Part of a small language model's weights.
Training: 82M tokens, 4999 steps.
Each number is 128 + 32 x the weight over its row's rms, rounded and kept within 0 to 255. Layers, rows and columns count from 0. Numbers have three digits each. The size before them is the row's rms in percent of the matrix's.

# layer 10 MLP up, 256x128, rms 0.0907, rows 72-108, columns 0-127
108:078094146095095113119074167097142159140132164147142183114101086097084164117099062083115157131137174106084129161139121084130078127179145131108056087069137120105135122185091092121149156087185131143070109107118108149128122138151090128130152130176155151081051075129131137104163097104137119091096170146108194118183099111147110117132097135144133104117108057123116136077073062136107120094100
102:059139103155122120163165098145078150085124167128099131128132185171062137166200130128090143177178126106102066085147122138138096133195189134132107152153108161112120125187165090135121139123165125192114169123081115135070128139143142183131124087099131132103160129171157169144123153119111131113105165120157177118143166181161135050185163118136116121104152186162138164175137164067131095119122
098:130093136127115123188090150108090081091136132108169112150072129173087091097173105158105119183107119135122063175127141181210136162124126101122140206089176113126123130153179106132125133106176115118155173110146120116122134085174038120108157178141113060098158081126117171110145153133184094127097124107127118133127131134140125154109116110141151111095197080101098111146172102144101124048181
102:118197098180201084091152115182164104102163114106094150115141112051078117146139159158106138100146165102163141091105090054178106160113112098136171078131126081124125136077141088127118125114158191113131189091137120040150172107140121064171098124127096146138160127097166103078148119152129122121108138086130159110175118080135081126102177104133102118125109112063137156140136152081119154151116
097:084139129088090127060161147105156188102159177152129149124103073095131148111154090073107134161110111152182052183145132135144143136144083134153119150156125109109104123143144105162148146081108196143157082160129152132157152117100109151104108177084132089116120039094152112188159150062184133145127156092192127095146100196089145128140129160106134136117145134098171118107136147187075089086139
104:140123146172086185097174145175135156140108123146134153148100165128169159179133102175111160116144087163109102111104098132106082127077154199125097108160102127137096164124073118103114052199143099132158183134094101151105159085158119173146116112181136143085095101059090157120120166091142210123075106118076127154157080111063130131157144139111135117110107159161159154110176188141138133127152
099:036122107079137137102093111130096083090102075124072191158120136148151154090084122143073065142072118075082146114145141100120154059078180112135103129163142138091132133128134128101179108112155136063095113157127161129130112121070069136162114137119076124107098158145142154168110125092104121086121135127156164102140148198144098143127096127082099073162186133164103104177150165148085164123145
092:142166120128125118134121137082096141155164128086095208156092114104198117139189190194063093114128109097108149124142103122100109118167103112185107168091190106121146160113113094147106110186133114125116132060166141186132131158126137144109165150116143174195081143149113095117109049094112120095161145135117172111129095160090115131128118150137156172157131156188100110093113196070114150079128
099:128164161091089176102112074110151131087179150145118086124172056182167150152141113136090170120112139106113153150112134125161119108169158167134131073135137078113108106125151160131122089117117151082129095102165080153178123123087110124151116137144099116137115103121197113147146145069138097058173121063165120092109128138134095208053164133157095170126144059096130175194176169131151147148115
100:158162123121160172132133094167123146114125157085080086165144106133139087154140147171115102112185138131069145130114109197144126171089083124181120109083149136140208157134110133113067093179132129144129127111146122143104080138127135137078176126168124147135122144130136122101132027095162100113129029110103185102081121080116044146128124125120087107174154166156127151154137115085112094134189
100:125155122139104139105179119151144095152114172133158117139092107114124150116155183156134153140134127164181089097080138150070126168149081094123086089094118126128151071163151185140113197121136149191193162108059156133136145161106134101146175084152107128077122076118174158115094121100132153157128079155078154121101162142081104150146146088057081139147135122085164178100083178123163082168170
102:123148090125129152104087102094101159116094116116181133172144180110142139119156081057092134152107202039148094150085145103148082156152160099125190084093089186127115136203140143109088148147070100155119133131126115115092097097111093130065112160102094145130100083146138148161120104125134152146178133185118139123176122133165136189098165124130132145110151130171077098055186095130093144145130
103:108087130095164078083116149151059166054147131153164207113159109169153119108153113092102040168141129090201131172121107177132130115118153166124124111141083108168131116127164130176182122132142068132123149136118148102079139077141112098137127138082081150104136158175076091110138153132123039142117095114105153200146155156162126129187183127134107156151166124101128110154124087144102122127140
102:093163111075174187094159136131136148167127116142085155110189149128133091106153160140148137112113083099110158081148101111124177075177152096154119157122136142107125033127117153076102133114098107104121178114174124119116139146168118149192115143146151083120135137108067146121094108027138164140176079150137190099112136216100156112132099140117124162170148161118151117149129140127164110154044
101:038134139143121098172157112097139122134191124141113106165139115158108113144133136176104102115118116122170147097051118160156152151169107110124133093092161199214087117169146053143156142157120120170107168128106184120137173087188131139085111145158136117125099173111061127130153119093179128136143133139162118140103134134128096188143147186058134112131140128130172106195110107121091102060092
102:148082205150080095120111148115034116107121123132185118153150210087163120104129127180123130114120111156104087125136141160141161107142149135132181132162062124140143090132160077105071190160082101117129144144161155116069102152111148164122152071150116158152058135217120128116110149149127130168142107096104134129114119121129109102160123110148158133169064073184146123153117072143134182097104
099:111157087141205069146173063091160163156145097204081114128104102113133145136056107142197149147113111132143146065116131126159168165162139104111121122128067124127119186145111099167163139128124111116132085150158112169150122103127119081152127088115143147174166162201089092198132095096126104109091099126051151111183109101164140146066142106098191116122149137158133149155129129110167118109117
091:180170157151148150130104081120164135122197119135136105164136092136080111106128095065119139107080131120152134152179124113132193148118122129143147149218137106120126106177064069173182106111096101105171095211152138156090106169124161168131123161048153124138136100147138113153129156145105119110142188154112158161176102053090124169173133078125172158123149136126132146112182144134161159093132
099:210089146118129134124119113094091076169113162112134166119147119090104126091162120151103112137137176125092131145164105154129148164187063112124117119101097167082167100140160109152086168106130115214117166086113098140037117169105140158095116144135112160077067136128112133175158080126114107106135132138177123166115100197125153151111171114173168135049149120194109104132159159147146152084173
096:179148120146147145159129147082141096127076140159147152131074103155093087134126074127055059098183086109140117134176109154207136110169174045115074101162163114149136079175123116147158106100066163122155123133137110169128122101188113157104153145084146080150152078112171190078157131143136138128132135136123084147126114090085118157162183104140137127097087145104111078158105145093105168132135
099:117086082105149143141150132173101096093119082130138089098107134123080149131101108114126067105094162146142126119107094158185147134168151140095152130142089154180090148102111151121127124092100189101098205071149151142123114083184182103100072100145122176073151043111100063119147158157133175152179112151119207204114087098123130135120100114130140153123083094077101160137130113160099137134144
099:161149096164123081111197057096128100138166150101095088141156146083136214097089120138125131123140046211161134081100095122159121116104127131071120144106155132137141122200184137140153096053074104062170183110102088129126186111157088138123109135127163128122131083114119165147154113140089139088084084107110139089142119138082140139116166129096108115155104140127132174125109114098142154115077
102:214106188090128124160165148105115125146175094106103074070177074152211146138076142103193092138142114129150129092112086147175114118117166133172049124122181118164152126113156106084114082093098116114129127156165071117176079116093085115108081135119115125146149122181131165126078124138195155114165139121115142204140147134139145128167142138141118147116110088161141114075121119150113071119108
093:135128144093165129095066129168113133102108124176151132159130101123135177110142155084133145121142115146094140151128130134153141180162120121102173094158098171173124165094061135152144185126255156189182140143143170144123092145151095153128152161160173108114115164134165100152117107121136114124100120155105168118115108161112145086185189116056164170108132162083134155086180149134129097149074
099:207093130121099142101060135144095137133154115128103119109111153126171107178120091121160125174229082096155144075164125152093129120130073095138156198121166118172148120183173146110112073150129078144076164090088129145167113136123083090147119127118112116152145153096141153169151128150133120086154121105166192087088162165128139182125132136160170179130140194145143106145158150185130117181159
100:154101094156102120143128074136098160191153071120117127093103176096182143162169137130142106153080139135108139164095135142148107133126170092230127088086110125139170110141129163149168138125120118139139137105088113105169121176122129122184166184149089110092098121198107178107178111109106062109153092144095161118161095105135094153117169107105100083122093102102130208140067118061148102116083
099:107083190165104127091115093148106100158140187106097137108112136161144081135184111159206138141134160120148135094158091084138139179123200100127151111131162127080136079114142121149141154097161130158168098084033131124124079110059129040152128162126132116128086108130110112146097134124093147106107124118083158160124141173093075145131112124176152096131096196148134143127166116177197164137085
100:127172192131094144144147165137110056142110162093117098123060121134135056121141150102091165183073172184148123083113136088154114155127140216117131145174113132095062163109175154105125105138075158130060164089125144144179141139132190126143138111118125098171100142140063134104139071148111147081113099098140154181133132116062158125150114112147078124134103138127179166139105125093114103158092
099:135138186087143071171115031122154131164144169184078103112111124126107150074119198135116132102114116167117177101135124147155130067161142117124130097103136091180117153075140111181179102109196144129184131126131109146075148105091138147148145076109157115087120081099148119201125124152147143166147147120074088113172090156097160135060111128099105083105152157098134128170136096194133141139121
099:084170170141113129146089095107108175082135111115166115155167104070174082129127160125208140147157137147114125172066102146092122141105135128124145152081102168134131162143081117131111165130097123143122127136071137081167106111108091104113165164184092069072064146133092100116168115166144170199147122092076115104118072159168121114148192124158163189120052134134106112110127164118131141096173
100:134115089140139080129140118065139177131115075168113127129065133138161132156098159177107125140170134136147111126136112060224142084156137067099148123114154147130146192133117107118151135028166144097112117105093094169143139147124098112188054162104142115143147096104102110135141138159131095113142065117160102181068101164088136089134130126123115103166125078160166122103086123072158093073152
097:098184126088110093174123132155138123131059136148107134110032136115141080162100104117169112100060140119167108122185139160132197096152091158094067129126158148093137158138062140115160068157127134098185111070133111104157092107149146124136150116089121161116154036137111098077122118113072159140064159149121176093194119144143172118090133145120160099101119133146099140101150146157149115151100
100:161093133091143148117181093126065180169122162117116138148135161157122156112130101122180189076111148158123100049097151195115085124081184117097134129089098128102088168094087093029111092142144099058138175093165142105111143161154155129133128181169063151144102098114136133089067175136144140134094074178117120124095159113156148164102138095133112118091137172126134112108091135121109130142110
108:172077102118150069113140130103114107109143078116190068190137136145154147164132183135119110158099178103079117177185114082121118127176190111116118165166189151116192107119122141157117176160155132134182151119129152147172159115123148065193103114161148173167135117107113145145057137122120139088144085100141173144125089099097088077127171114150147078084131133133180089168136130125174108134103
110:129159087053061172143100129120094124097146085117143169144106211152061148142146140126168089146072109159116095155113142163106079081154174145144104136069124133113181155134081145112158124131147116114070157110093107150132078149112097125087109137137149166145113162127123085145105165154153154162095103127120134127121128107159158115135113159170188149117245154163110084098131074189094095134141
097:160129130183175183059145144148143144214092099118136104143111129173092103082133173146133105107100137113053144157113107178111117144106117128135152136116099080131155074120186158106121129100123059079142149127083157092167092119178131145119149036173081134098095115171130148111081150177078069146128073128132143143094157148102138104177160134122136173143145122081124120114119109099156178100167
103:175144141132128141117100187164127137130117176117097143135160116135122120162200096082131067133142111085114134106104097096087170152136042172106187159094154171199112081092079147145083153120076092072131114151204111163111157024092138126119173152127118158109092135132148144132146139139155137054134134081105148180129167137093112180105129135156082112118116118151118122099107128175158128135116
# layer 10 MLP down (transposed), 256x128, rms 0.086, rows 72-107, columns 0-127
103:103149120157150117131161146170134094075153118115140095170139090106115131138135131109098157086096107069151115090180176179101090105071130188147125085147142104181162168146092181053158151131131130140130102108137084067130137046115141152109124169107208132137164185135146115099085092074145156171127121134141114152125145164202189128136116096137072138140127180144100085113121117101121126196130
104:095124148153107096049114147119149082147163133089156110140123110086160106165229083181115134125180157126135166165173123089149203128112139130106062120124145178186099150178112172127214138185164131183134141125137092138119103169151134141131136122128130109169106127112115156133085118156114108076170094108093109161108131091135111134132107102101144143131079065179126144148149160103120121100043
097:104205114189127126101162084220071090119118120138139114140127110067125094147103167125169168124104125141117101105088159146138161140136181125107117144130118129103196101152124188107085134121164089115144113174139144140124190117090089127166112108081131058141119086159110132066139174147086130072095121103079083178117171191101117092108110158100134138134126140139132183125097174092091123186139
106:085223091126087083166078096097153125103158128143161168159087138126098141076135091147159049066135156104126096161138113137147080140172121102193181120153090157120125131118145147187115125121154130124142121133088136119109150166172101120183167122116159076124140182128159136123175176159087132125149113126153143176095146127099153141093142162169118177118181199095108134134075108094148192101150
099:166180165184124149120127119152066144153104159149117142171143179146159112122141082095135115116180183206134111119195080129078143153104151104112134140097153108102107076141075137122058130159157098064106069124100106128178139133107156096144131163097095117196103193100103163144169141174140107155097139123125105174119175078165125155129131114119126141123088119095166141151098166099063073097124
099:118168038106098132196144138083166099143104126117163131155145129136085134092157164111121139123160112109226143114130217157115164152134148090136201190164139224095134117097166130139153113095123172165127105161090078149101133123144152138168121148101096137081108118166126137102162119108085122158148094157112113130176104133173162137134129127079112118099133131025125084157132148138127106127139
101:191131134126125153072133150178057126126174114168088110115153148117093089121176110131152171149091097120176149129088110135086122031134168131122109131149135181135136097096174155148074102168160162133138078094115051101049125119138131155120176100131145119154124134137143188081102087110115182147066143093080158133162148143156095128130114131094098206134135138118138144148111165127161149138194
094:152106145118100159104121132119138098143082114182098119081117077109150145177163094119167180143119153134191099163102173125196126129180088150073132137141136129077156101158072171157113129102112147149065104163068135109081179150068106057099118131088197133111121122168092128106152127123114100128116116131158171150133187139164114069095077119089114069114090107165167152120101142120192144141128
099:138079123071152141167110120119141132140135182101158182202136140147137129087168157102144162189137105124196133079076119076142119116122132059134137128101114141119184072144105101179133095101150127086064067141102109143196143151145109114167102141123130174090154134114115075160140137118040098062118174130132132196184115081091084094153114116143089111135137113096120091125145137093135151116132
098:122113145096134098086136157125144073130180058159117132128152100076129157155089147092162146110093159116175107121190218116069152070181133169129147148171155090143086149136062100175166154119090087120131053164120122123171135056086111137121108113087177113141120087110115163093140124203140111096110151135141124107151139165124128115124102108113141140087059101113142163079103108176112124126149
094:087064091153121105164061140112124096127149098132123131203117167134141132108143165127133118087128124137138078155130251123122157138146142160185206114122087143114103133115133102160109177088103177160142108117148117168125176111132153126165118108150085191117088133145129087152145156137072126156143163082163108107132158156060114129129167116139075069132122125181157102157097179149092093181152
099:158158170039094110112141127115138102140101067103123125129126135152127127145086127116183113175151138175124194064158046151121079097068101177155099115131131184133137073074107126102110138101121077122175091144106092146062172096144104061136088133124087107149163134132094131095121107152163154070159134113171091139113153116134108132180133144107065105158103132108122115154189117173158159151136
105:105110170128161114120175110099197111070160080104180107096138155113177152127092124123103132144120143113106180112161072064153080176153097138106108139145142111106129096106125163136147132106130099146126106146228096121112124143086173184135147176098109127142174145097145156115116127095159104063150068136061153109147065106128083127109123043153171126131108121149097115124039108131170144135102
105:119136178063138143098096120076105090088134130158166151105116132107112109130109116170159130125076100110135116116199161116062114128165113114176121096146186171089131164146131159176138115124111180078101121140066202119148117144132120136130108072066156100126234064090135183159135175148086114158113102125128125160132140121115077172122141153151120202137115142113116153099096071115109123132177
101:218168144137135154167141152137127136169132138089130124121104122141098197091127145077149119144166127155175175093161048142130135158141087121117208188148152141132120160084173131094063155157093207158140101145152070138145140153170128152169128114128152150115172024160171151185146132147115149148159110102148134094096128116136060114143123087122117090130139147167143131126119117094185134139116
105:142127131154121111188132105170073085108120072129125093141086065073133144133106110116168146146124170097146197115147220125153123141159104108143088169092149104092155198091067162146168049160074105108122140136111152140135139052122148111099133178079085102145122117119120093101159155180105128117123141128133128120130136102114173121111119163110102149122124161174066160169075132127129172056147
098:144099132134115123121137131165150164179136127103122147122152138154096113144105117139100135105125081135134047103135188101145076128084119192099153092120134125125129121149113104113137152168135153074094094178100130089088136141158143127127159163149076095092105104115162184143181190154165106131211194111081137069125101134156092122222144091137107131122158195130160072077160132131098066169098
089:118121169106077159122132137067123184125108163120134156104130132147143112143141106151112123177140124144134162176146175129112132167163159143123053149097195124207117157115137146115168137159088156109168151114075125105137166106130131112126080112147139116113135101120127089123114189079146087149219105127126156051101102078178150116196090089149162115164031164104094112126147114128137098070087
106:094168171167148183135107082158131132169146147080162130158100149114118083120126120170125065114116184109079190080073039106129159136092131086118099108128130087153141144169112152103175138128164153116137110084101150116109110158122097107088082124134118161110134117125122139128079067143118157073135160106114135135102146129181099124141136012176142173089186112100152196100138116170100115133127
099:159138107105109080078145120139203143133140092154075099120144086116160145122061149129138210178161094132107097140147092143110205173128114161123137126141098129178148129091155148151132133081135135176137094118095172116128137225126132170101180189086146132123139151152162159140135161069151144111095153119093136124184115168171062164161086123130143141125154128190120091099130136157112105190090
099:131067107153110094105088095098157101090101171104136104102132174088138118136109093182183132178141150186208148115121154168145114128136149134143157053171130126104149150126134114136156099122140142167041077073138149103143118130068103187085146150068098151139171093169099161147122117100142134109138108116175157159102143164142087171212157118115171093120136074180174131141143154149145151121120
095:109088095084113146074079142128157088084129088139190115148131114099096162112148097129167084150123134099134122116116086104118099171123119138164016126146146060058134171145140082148111110081178168155169169145151159135163160141135127150125110087137133101165154109127127120120091175192205029145100139094164122129151084145149154072123138129175170151136143117111136090100107110152136133155111
105:178106090098117153152176053096094109122140196057141054144131160157101080123132093158155115080068091079109139101145098132175129118090129167081130175128084131125125148131117111120161137186152129089114090170133134144159110140106123103162133094153123143127153111100109149085124086087162132137134079117171109100160087152155190089101179094133105082077105181155112137146115154060097195117134
098:153130095118090150163189138106135148141071184115131139158164138106153112107081127131098188158129100168087095133201209136165133086082120111120128134169056124068125145137142150135177108094119150137116190113170152128136149150150148123073109134131103190129123106103124152078140141085106112144131143125175106184153146107097120079161059032164145144138101139096128180161155184117104159131097
095:082126123054063115147167130128118147142087166109115158143144134153072097097108083151128123150115126111179119115113079108171139099209136146060108114185059161142154132114142153119102149115156182147065089176121129116104102117131148104100145090189116142116096116128095177110116117108087152082134144153155143117124108152187133089191061043162081099130134141085092171149110113118136162113168
102:147123137109110167081117122064153086171126169122102175102152111113087148107141102090158183136108169128166130122159156093137100155169115156057126186109121133133175091110152144159166144186207135130163049095106115131160055149132077172129153070065119147170118088125188171103120139115103159109171123098107135096096096119111136146140046163094132127101062134154163145128126157135143120141142
099:108132160119085065139180133119179147138161129130149111124119130143135176137127101127120132130123201141094198140117169193136113114114161092125120193141142150078140066168166133054181128093114106118156150130163119153120182178068133117112120121142118189097068091170138106104164111092137194115186113147141111145133133156147137076116112130141104144092180140054102183099085154123165072173126
097:107096171121094124120118118144127105106176120131108145161142132112089117128115191140196130137147168061098087123150078079112180088093078054121065158158070125129134119088126151129105128165141146101091155103068126177084099121153085110157105096207143131115137174097096064147096155075151161134101137143138119145160117136124149128106063175149123125121156155131181087143145124142088170100211
101:221106085196133092062093173083148117138162137084099080106113138110164146071140164093141131103063162111120097155085136076099107074085101095098202168157102117134092170107104139098077164101108120141157142177159127128171096138151154140109110118149123118125115086087136081107101178120124141097127211130116137119112101133111158106110166091133128149177103112107100129149151079090189140139108
098:120156118123107124124052144057083134091166177098113126123152096068181152099112163172114162132120114180153073108135118122066122172152183099071157110109071168181149134164138172156088140099091119145132138118111148079130086108119084132086077111190170122153096143147123120103174162107150170121076096102122096105117155060149113118107118158157188120084154151166128149064121137132118084113099
100:147106145100151150131112152128155112143140131059102108145142090221133089119131142172109148120149118160107087072128116122034121138103089106162136158088098127093090140125106111115087104115128130141104147127132120079129143109114148089064101100199093150121096218092178141079127091122106122086111154128116118062180053148184139149115169156169132147145162147140077172125123099171191145145095
101:092167130120133083187075153170125162102187135067169121130136123118120131124095130137089107132085143139084164142082184147125099158122148150104098126126167132151100095156103099192174155111161142195077095134103133106153146196141156135166101145099161125107204085092151129132132057092163117163103142059160156142066097100085088121171170095096152064123134130093175112151154150142155103135146
102:104149137109101150134103170139110082141089157145132170148092131127187087149141098105102115166126163120080181143130132115146194108083089141154144090141099189166153111113092126154078136106097158113100135099047113126166144140169150192091151173119134080200094148110155086136151134075090178091107147092118153123144111139077059108157116123065154120113119154094170140088135112059111069092166
109:129153153127089108133193070124134172095160133159136146100125155086103051114109171131150142141176056146152179186117147145131108116082112124113162105125123114169122116155170040135080142186087107097148130140158105171096098193133121093140126153094062091112157096087124086151082120172105123161105086115160105144064153072130103147112113081117147180124120095107177098105127156148104149090087
109:121092078114157119106158174101149081173125186099128159136139181169085117098151171115070126114148122136043094098173211152061202101130109123158071145137101119126085130109133115123211127133103088140159108134150168135132156153134128171109136101165112151093144155164142127085133137164083114146100126152130101083178120112101197106148171181098151109153051131154113135115120119177115157118115
100:075153075157095089188129175077146087109155169119065090123109131134133127143109121079090170170144143135107125172152117065093085107171176141138128177144156131098141130109173104163178095132129110134113084158104172211110153130143134154132174136132143113187124062124094129090144118130105155163186133122138185161086118153124115148100128057104154095130112061094137128155108185122098151082078
# layer 10 MLP gate, 256x128, rms 0.0962, rows 73-108, columns 0-127
104:081153086128087130133134176138093168154180168145048113185131080088173155114125085054130157114076113161194119127146180146128110153119085150122207077082107110114152094146124077096103118133114112050112065149100117116067139104173196070168137128095120103158113139149113127096145079108123138133122117120093114146170125124094148160087162127086083139104112150120125175131126144101123136094120
100:151160108133089156059157145172137106108121160170157153148156170160130146106132169153145119136151163145144129137045140125097119130133154147053092116129158168142138104121142142079117089129156098145128117088104116082124171083154117183178162066131082109078106108122147149108064158128109155167123104045117178153183149164187114170178124140126074150160124089102075132137136161140116136064194
103:116109135156091113121111168158167111120149106125118112145111113120122137109046071086162151135145077116171141122127123109138192111098083165090137146121170065090106063125156154032114072187061108115135078090129100121140115101166162117087192162111118089167120115103130160111120121134139091122181141112113179117142078119169059160095116151119157090060085163110131117168117078121111129103131
096:135094118180097141186106129106107141125129137108130129098068114127175113134088108132138137153127136178090133125117114143081085159117129108066102075110146176123088090201077176168164107057151155136137152112126108193149151147159119140155192170185100081169130137153159140106155078163141094123120144098191168107155116186083073107047097128166170147134109124130137114087159083153146107127093
105:137086111183157076134081135129173137113202139090176064161100113078096095122117194084145082148104173140132145191123125147192166204108095084127161129099124110202121092106176148091140145068087130143110085099100124096096135183135175136134145133087097167111145119145173140131163114104123153164161139131155160114113158134142138158111120132131074110158157152128154124118104066117153175117189
097:086069126164156106204160161105188184118077194145073130141102124127106103099146135091145165152149153192105135123117146173122208140146093097103178143130120082145114132168121165093163120142103123068146118160154190093172120125169126172136128121146134071104121141144078137111109114096130144102112159109122160168115188098112173178112168130130131074175116063104139116127153124132096151064174
089:157106162128176114127147157132128112118095075121123097105143121182149165120143197179083187051132126122131125077139174126170142140086176137125104175096148045104107160174086129136175115146131192043148125104109146101097123112100101160135142104103140139157153125116138138155137109121102170108091145132109173126181164137126173087114111167116168073082060128145197134147087078101118136077121
097:120193123092151088168100139126115149080180131142184082201171132132168134173145129138108120163136139049164174113151104156173113157110108097112151079129146068110166108153156187146123145178081156073089089125136171125113088124116162106141169103159117181133086076136108148122102112110101154149140100161132150132124114139120160114035160155119136072065106127132161088176160178106098105140149
104:163130100084161105052134099114202127172160164114070146100112120118129151117112142099181086135100183114170136121178154086078192102139121163070108200164181148147037136134095106173187150164125131117130125138118120114110128076150120105136118142078158126132118131108121126119085142151087153148159164134122073117166127174139150145117130142049169082067091123112151140085092122136160143093134
092:135147128136117096106158165122156173146151094120056160148104081088137123127139075116135177139097169149119191178149135120132061131087196162150209188118134134160139220140163119112141094136121138128083161140168134062079085124161145131191142129172149082174131163093062122158114139097125114136090171149152135074117135110123143160110111171183166124105127097150138151161107099130166169137105
093:134118169130092132112080083079070144166118119085159091128100185174189146196131074133106207122169137104176116169120151157141127108150083147160189178121118125134157142148198140129088121082068102126098129139111123148125168084140135116138128174108125146166131124151118097119062092079153101166182120103080137130120093151092106132157153124168112078072074087132079120093147107109176123115100
101:147141171146134112145108068018154185139126125104194166111160119115163165130112091165107118082116127065171087132109136110102119136125141123126135131132116090134131185127162082071139107116157105146112143119166084131129128120121112132099130130132142128129128103117148125126142104075107097137112177152201156078134086172038115089176183084219097130084097094185108099116141193145163132124116
096:118066190157161128166089083160119113166098153089145163157170075144093169113128072131113138086091134154124109098161133100077116067140139144115128152095193097157094166180070110132133119156170168135118163063118072130132163183129159148147104120102073183110111150188107112141133095104081117112142161157148167156124139167164100167137125130148175096114158154087166128123088130129102190060147
104:108147181119138111132147205177109096141192122097138150137080178082151115135121148141127104146105186114136173068094083119103114127195128116178159126141135163189095116161143102105156179149117134104107151075054113168134177060123091124102140136129145098064085156118063158120132088145129156095105077118142120143096113148115109151198137166131091093137132119040161077107153137113141140125132
103:138117150119114142108159138119132170099249131120127127139120137102068140127079150131165100160148147129141112168155107125133169187144106171130175125179106161105145138153158166113149177120052151182082128115159103166077089105145134176168120170110144172122085148121126137149124141141051128124128186166120099166129083184153157119138102128106117083139075110171146049110117081139164121198112
098:150102153056166164118127164187141083158172125119110147136116163099206130125133128115119106170141183109144088142136135159073134132136160137118086185108137181138142125092174076131133131061122155129123110154093082071160153131109120140105124168071171096102112108115110124100071107166138181195109179152162130182146149152091151132079088157157060112090119101113128104107124166153104044100120
095:155088153116123167140144184171089117130067158096125194161163146122125088148137145136111166135137113127127119119194153090089126114124108134170109120122144125130076123139151113073108111111088127077079189122121100134168134111180094139087150105126095137111152121102135178163154102119138187119201138134156149129140151168255147110086118125104154112078148084045103109184079158168114129090133
109:143094151122093070155117130173138191141118145144112138144142125086122116117131110150078138139131119203101100149140180119129085126165099184121114055156178132111151136037144185132161100119122110152107147094100144145125158082152181145127141137060089107105100185120148117109097130098128126180140097028184138137087086123097135151171167141141112176097071076096143091105161114138077109097127
098:086080133135125170119152116135143136108153052125129096083093138103127125094087163156088127097112087099126136126104151122140090068113200177142142136179099141187175083130137129203116123130131163118141088176097106089200122122163132133098224130100166113139109111126111114163138116073088176116170157117113097101147160191137174116107128164136119129106128112130152104113094169211134090059154
096:117145120089147134136117082097168113111145105098143092090135161084115071089183140169165090141141126209141164093134150176100124144109198127188158138118105137159133112122110119127124140184193125204094146158131101148110118131156148188139151126112094141158100136177141232141112115151099150173139128104096137124154098124177098129126124136122131183111156131069096047204092158174117112116155
097:163147092119095138133159102158077209169122100118086122161168140078212103077123152182071142131160095158101139089153135148116077130137111140118129107081135103086188118155133150098113110127068075075104133096151105121099199094098069116148108139141121105107077107056173118085142110143074113142110152084053127122167172102138161111122136130095104122125115184117134093169115127098109150134104
103:091150070135127164116116104161103124097142109168167110153157111101118166136142182118103187098124094118154146130153175146139088119152180174110142154137168146103088157177141125088190116084148121173132082046095139130184123117141131098087164116171172095139109150103177055128162158096113135178111220136125156097135160141111170081120116172143182148116145121109098137167063093124094124143190
098:136162114154121133083180104169157113101080157085091160119132123080207135145146115126155081151114135172181099086069128123120143179103135080103132124103163098174137092184149142079092115151112161120112169093117144107141128109139104122107173153088151137157147119134163102121101069115136066152124168145073223078199112102113092151075112163073082121061117128175155136117097130147128102123132
099:156123145082158154121072172164161117069126089139164147112152096188214119135083116109132150107150118168155160133187156110183158110121154119115142128146132143146159120210160118132136162080145105128156151160134177103103119129154158119135076146134171146130116047091121083132067101121096128150143177109078159088123104117142191124116120089139090117146155064121114157145188112118123147026112
093:108066123188125135075140127141145089108157131151125166101106195034158139158124105137107083133106155125224162118157117143131105144101098169107146131057118113107082132149175100199139126126079102173148114105054111138168148125169113163163139168086128129091100128134183171125173123175130141098142155145117080137167109148160144107104155147105101200087082108131132094129110129119118145085080
098:128134051125140115127103179128163080108113166084077132091140142131142113124167155117148129163126143129164131112099122069113149190087132080178163129131109118200151192083139126107149111165134176104118152143136141140131088169201088149137095168125145086133120122161157159126073107140110093139050111135222090132138129144140137200052150145134073107181087133169119121091161093139128138098119
095:054150115152115117169123095208104085175105088142057169120129121147172098123131111110147130117095139128200132145168152096159102117116146139104125103127132184116065102152156110107094137085108160105155105063137099055135150145197144109096130195123138146104153050115090127177145078121084084135081175130132139142082111152141155169119115080140107111090105090145102175139139115122162128119063
096:153134144103150113147158124118133130071075067118173097107116188141164154098120165078187125119153067097210140063182141133093133120096104098123137144120108110158193157183175170099149177084149118170138083096101116105099163114123098164109137174110140079132147107169172169080160149143108088182052124107111114153167158169159171137102116150131092133144124124105114078146088098098118146116121
105:175118165122154106179117098129123122163098118084090107205083037130087118161092110143139153095152115122143111152120171108115163093129128113092111138138134140108077118142183132190118113076133094125067085108127094147188084125138108193160114111141130111081096157137098158152139138193095101126102153038114107142136117124160212116115156128185104206155110146107109138105138179113096158131101
098:106091148165073126106133113102160183134138072124114081173184086115133146175140155134097096135087154166155222105148155135189139129147127179054133110160095128117107128130189066087152150164110140162171117145171080102094108128124143138159135107129132050136122146165139084147199141143107150132128120138095143091128110146165114142111183153120124125103061128095150219106156146111125106114073
098:138142094068065142132108086145126108140187069157098116108121105183093105148123115169146053104123126104154060157073143153142138158166132104183202107140109135136160087086060103135125171154141138155133132114150196138043127085111134110174120169127094139165106120115158117110093192120122127130139102112090120151167095122078153178121086161132119140084091153160114066190127107140160129123140
099:124130184106157156118072074136164177205129151084091142144155130153124129137176114151165098100160144108137190085143109136093093123147160126077126120113158123134139104150166167133157120148152093129134135154137192089062089112091154218142127082095105106104194175157120166121103071142088111155161126112154111181120155078146085124158156094149118166174140084140078068104137172143091114161117
114:133089121163164135151153060081157116155169177092169132150144124161059155078141092109161113116149168153131167149119167106148150166057159082073124096100137108112092130092115114063148154091114065084173102127111122084075140132124192145153085211098073162142111104136124193114154115139095157155138116086148096164155152151157175127165124153137109080098122129166135088107149115129077131124100
105:137115146120153159096170122119156121160173163120129078143187148123132095187169122183121123098134148155107149116196148087126095139070185110092107116111079163134102087162129129107140157127114119092124143105071119201126135155146105187110136224148119086142120112105136209092143150117066121140149080146195147117120128161145124181055090138141067081135100077111111115151150152082112125152140
096:133163116132104186165082139183096143117120101179123165137089150045111133147093081214129101041150134119117152107097115141162132091153121153115147139137159102153040140119119146131120190117121157184165137144120122151136151122201154115180070147080131126135170102092112176159148126155163129175134121103150123168098126080115150150151078130063084121101174107090118131113152133172145130069139
106:094104083110135131112145126139066180130181119088166151126135107062100122078119166122119132111150090133069158163181183091109067099132144154149127148112157100074089138097152136093122121097088161128070136178055149113102120133146132097082097132170094112099146098085109130117168048172148153176093104098157165086145075111156154192097113105130114172120132140164103059118115111154154106163153